Part of a small language model's weights: vocabulary 16384.
Each number is 500 + 25 x the weight over the matrix's rms, rounded and kept within 0 to 999. Layers, rows and columns count from 0. Numbers have three digits each.

# layer 10 attention output, 640x960, rms 0.0261, rows 600-639, columns 480-575
556466531494503510452469530508506490482483494516493490486471473484477492442493505508524585495489493516528498486502469499493529467487520478531562468507563501496540523529512497493494493500498508509469477491456493521455505494549507493436480478527514487512445510464472521503456478514500473509
469513511534464515566460484509498464502502496494515475474503520492482525473475529521520506513498482498502527479481515484494478485507517499526516514490514492477472502496545497465478526486467490521496459494483518507494509484464497545478524539464479496457513538496518504540556481518487509477
507496497502547473480501521488471510519556466524484462536468550503493493495495490501504497482518556497469516527495494570495520453482517491562487461463489524517499485513495487489495534534488447507474532522540523508538561526530502514470492462509490442507471517537507499511458501514483523494
525486525501527574490490492531499490527482529502510508518528474503436477476488478474527468529465486422490500478529486474460522468503485439482449469529529527502450491497442520469506474482496511525534506516464483506478473504543466487511479544499497511447482503461514427473527517436468522488
490535475484544487478509506441514469489524516520546522521485477506506474488499483446468517532511480493484521485524517502469523483491526464533494497492487488486538533509510523517455476464510507503487497468503522494485509489542495485553467467544459491498511453506468489483501503498567497492
514509468506478523510486499495487497487472505514503548515526470501507492569450498465511469540512457465506519545514471521526489501487507511529491513488479468481496510512490491479496522493519553556487527447482512499518466514476513525505495540539509512510465465485536508497474506517526500489
490477468496492506525542535539537503481525512523529509475543477473518503555522494469521474481483483482458544477533513477497489469537500560506500480482446484461545473490507482511524510516467499539526481519499501484532528522521521519501524468497448500515499504505473515566515520460466503484
529516512536483522527520494528516509453459503552485518466496542523553452451531555449501573451501558498512507544485485516481530429503485443474478455529545491490492467480499466553533460500496475503538501491497517495507481532507456489499524477544482505471496548521505467455466516450473496506
547490479487481516519501465541523540476477445517504480510506515517516474472495563517508474489474472472475483524539548450518487489528500490481524505525530477547523483531491450519511505467496479512561428527480484501515449522526524499503540489521494528444538497446482449523497488456503521537
533549526473519525495488510506492521492479507499526524490456501489513524549527538492493442517461522467513518522515515533564516488513460523535502503520491482553500472525519519494532500533537467477481530531478509474476498539547501505502475460512493515520484505533501515511523513491493497501
511511524526485467481504548545487489483461516526475529469506508546506504467483490504501540455496532516477501496484470497524498522490540487477483517513547474480481506486534477533481465488526494515519530485485516525512474474510499506518512530515502476548471508562525531539487505496484541471
535532486519479508474487472498480460513453521474496471537487515530557491469473509487481486516477520517558494493478512486545475559486527466497514529498510452524516473521528465458503562492485491488503506492500532489485456427492460503490502494488523487471546468455499487518492513464504477499
514473538499480509514533500465475497504485488539451518507488492557510508512478523488518517479476534523485483479458488485521526480544514480524492496488516464475549486461472448522497509514550483491485509494512503534513498536473506422520523477504563523541495501518467521487456495506504450526
468474490483509485492508534550460493522546503510488460522514511468483487488508484560430483499495483506499484480493506514486491510503493509523518486506517535510451502566506514469509481500447492534498531516509511512495499511536461501489499491497495489478480494507530539515480529498487456528
487438477487520539531469512490467532447484507462510524555491488512490467498511495504482431523503508509496508458486503464499480519464486463510495485479469533542494495520529529477466510511513484489514513493481497547507477504536486477550504500467466490495547455485507490496538493489487518538
451509485459551472498538478504520491554463538529479476518515482530490509511529449459521468526524525486481469512498532498476520471476524493462457500557515467505487522530512481530504490516525502532531437500530471485454506516520437539479453498496493511514582484504516519535538502511485549502
495448504510565514482522484532511534481497503526555518499506516516469466481486494456516524512526482493504501506493479475478465486514513485462489503522501511521513498522479450480488515495489541521512486530541458497466480485524469520478441509493495526484510502511543512524497540459525553512
542499473500494514509528568467510462485471465507478473516496510477568483476484561491477480485516483525508507495487479531509483541477475531508493518468469543475493489514507518510485487481478483503493487466480500514497476472489485455465524515498513494485446527511485482477474491516501495518
518496470495496484496527501468496468480525505519496538506494501490547517511525543427539507463509475514509496495501478570464567477543544519546524494490472527475520489541514530486488544476464418519531497531530490500509522485485510483481488517504512509506495514500482518479488485492462499556
472518507468466507509499496492504532448508509475499495425474476519470500478517525550511517501489505452466539518550487500477462486495477495521481516474508512526478508486505508456528463493474530470535472506491477468483545487491499535519506536500475501488500480451515490508527523531471522500
510505491532470487463507512483492476507480484521512528507518487477527499516541505499463487493509476491508511490475487510494478505524512535512510513490467540463513485518466505498543510507493495449538485498497531484498525503442500472476484500492501484502490512491526496497509519520494501505
493481514502510476468484489524460477500511451533499486476533514493479490506495499556509528478491493501477485495494493482486485505507481518498478517525496500502460488488552455501491473535507478507503517498484516463523498502497512494512515516484477483536480521493482504487499490515524526500
537536510524497507502513495452523473513509481494488513553500476476524550486490518481491469505516540547496498515473498519491517488542495535509483470508496502501534538520504494524532538517483512480470470539491511468539535507517500531476528476473513524509470495527450519460484525488489468502
474508485461510512457539517498495493541490488525480479499504497495508503520497423459483477465479506481511492536486512451523452526459445475476505555545522496476438506481493504501494514517509502476451511512489468522473492521486478504506507514500494471535526505496483500473526488502512539465
485523502482495470473508492478497490519502488498534484482457534517536506507530506459516516543496460486508517551534455474516518491494504523494531475496483494512466517489509490461484506536516480480512504469491514490479497517488536540501517493498518527533472527465489502508446539521462517499
536514520495546461484517484546496515545509514507486511546496503513537513522506485531548500510526486521502514494459484471457507511495498501494500517488504489466492531488488517482490493510473475505498493505531481506530498523490482519456481492466466472503489491515483550534488536497524461502
512536488495512485483471497539493496495523516501476493487528485486458549515541503525529486482470470570451502481578488519474551453528536547547526448512455502537489491544506514478459525512488515474498519502509496501553504538518470464477520474529504487487502502504474512507465515525463511531
491517467449506531523484443527503537521511520482459459535476479490495529528502468467508444518514507487460511467540468483520517511494513487504525513507516470509470520452543448481454498465473503486508491461509474485469467465500518516541499515499485483504535474520467530515500504546513516510
500547464507515469451520492487464473510455459519506452505503495546514481498548452465513512470434520528504468519522504502513511467474469502526495504486532505489465509513481539486494516487468480483487512496521441491509512442512505489498462494468537488502519452472492462478474485480542512488
502535437525528476477512527536504457529486476493470496508510475542525493487530521473520537527475507528556481481490548474497506525527552486530502516488507475476566484521460488506496496490485508477466515483503475503528492475496522446492504464497493517490501519530495489490454491496529434493
519449530517443470497454510520528528526468545558465475489566516468465443510511499497471541464499472494465472467532486535500525475492547512544505451463521511494487507479531509498498528499500479509503498488493508501523490441559461521473518492526494504485519499502547477449526491493517490518
461510514475539448500526502541492471491529483547493468458515462470462508491536445516541510480505526507487506515492506491496520471505497545509512476495483505542488500511547497548464516485490477460512497497490484522510501544512526499512535502490490535493546506509440527517543517518486548548
509496475524490524498483467497516514483446509477492485554519520511550521515458515504487457574524482494502525512476512502508522532512505503535527538520533513494471517513528505468485523549500479492514501494541503488504493510504480517476473480488452547532512479470480499543517500505544544515
491544559490542453498488553502508519549495466502515502556543492567524480504472536462507443495486464529504532490497475493519512512521505499484539512516487516513504512518459483483478470495576539544479493489495468502503481547507510505512502513505503491518462529519520480476492500515510477562
474494570494554495469456535505493492538434531468486503526455538524506470525562547526435573434489492536469523446533459502547574538456516511479499445474510507502514517522512521552538513535477477510514535496469517537517535538451474466511503493520449497535504545503492488468452514531541509493
490502523482482529481472496528527559500537481509524498457484505509531488516509485517509520504488512477551481487440492525514482518462481512475519526463484517498457496499463533473524510555532519489469511508518484539485536489498484539510456515525511533518466491484487529461486527477507479494
531470478452541502476482511455510490464503491520482551506473458497431466517519529456522481491505476484526482529497489471511490483478494508507468482561480484536494483489508548508510468517492521517501471499490496497480512490505469476499500511492516502499494494496520466469509477486516521447
462437531501489473539505459484507537484506515451462532509482497523532489526493483539454514477532468550496508465505493555473489519552516521514523461487490565466536528535470553467507485475482514496516498499515497509483436511500529506511490525524498500539498462493533451478462476482474494523
527434465522493495492531496513520489520454470490510403471510541476517490482505508522481474425461466475501484536527515463518538428452525498554531450502515471508523468582499535462492484483545486469500484496512511436460513475567495456496499565510458508520456467486516439493453470467520521519
462492488411516523538530493491476518546530512485517496494465525497531534485495486514481483471480491524498495484480543498531528516486518461451547511551524521470486521489495499529472484491511486503479471495514472514496452520502481492507494514548517500507532533507464510483500503494531488523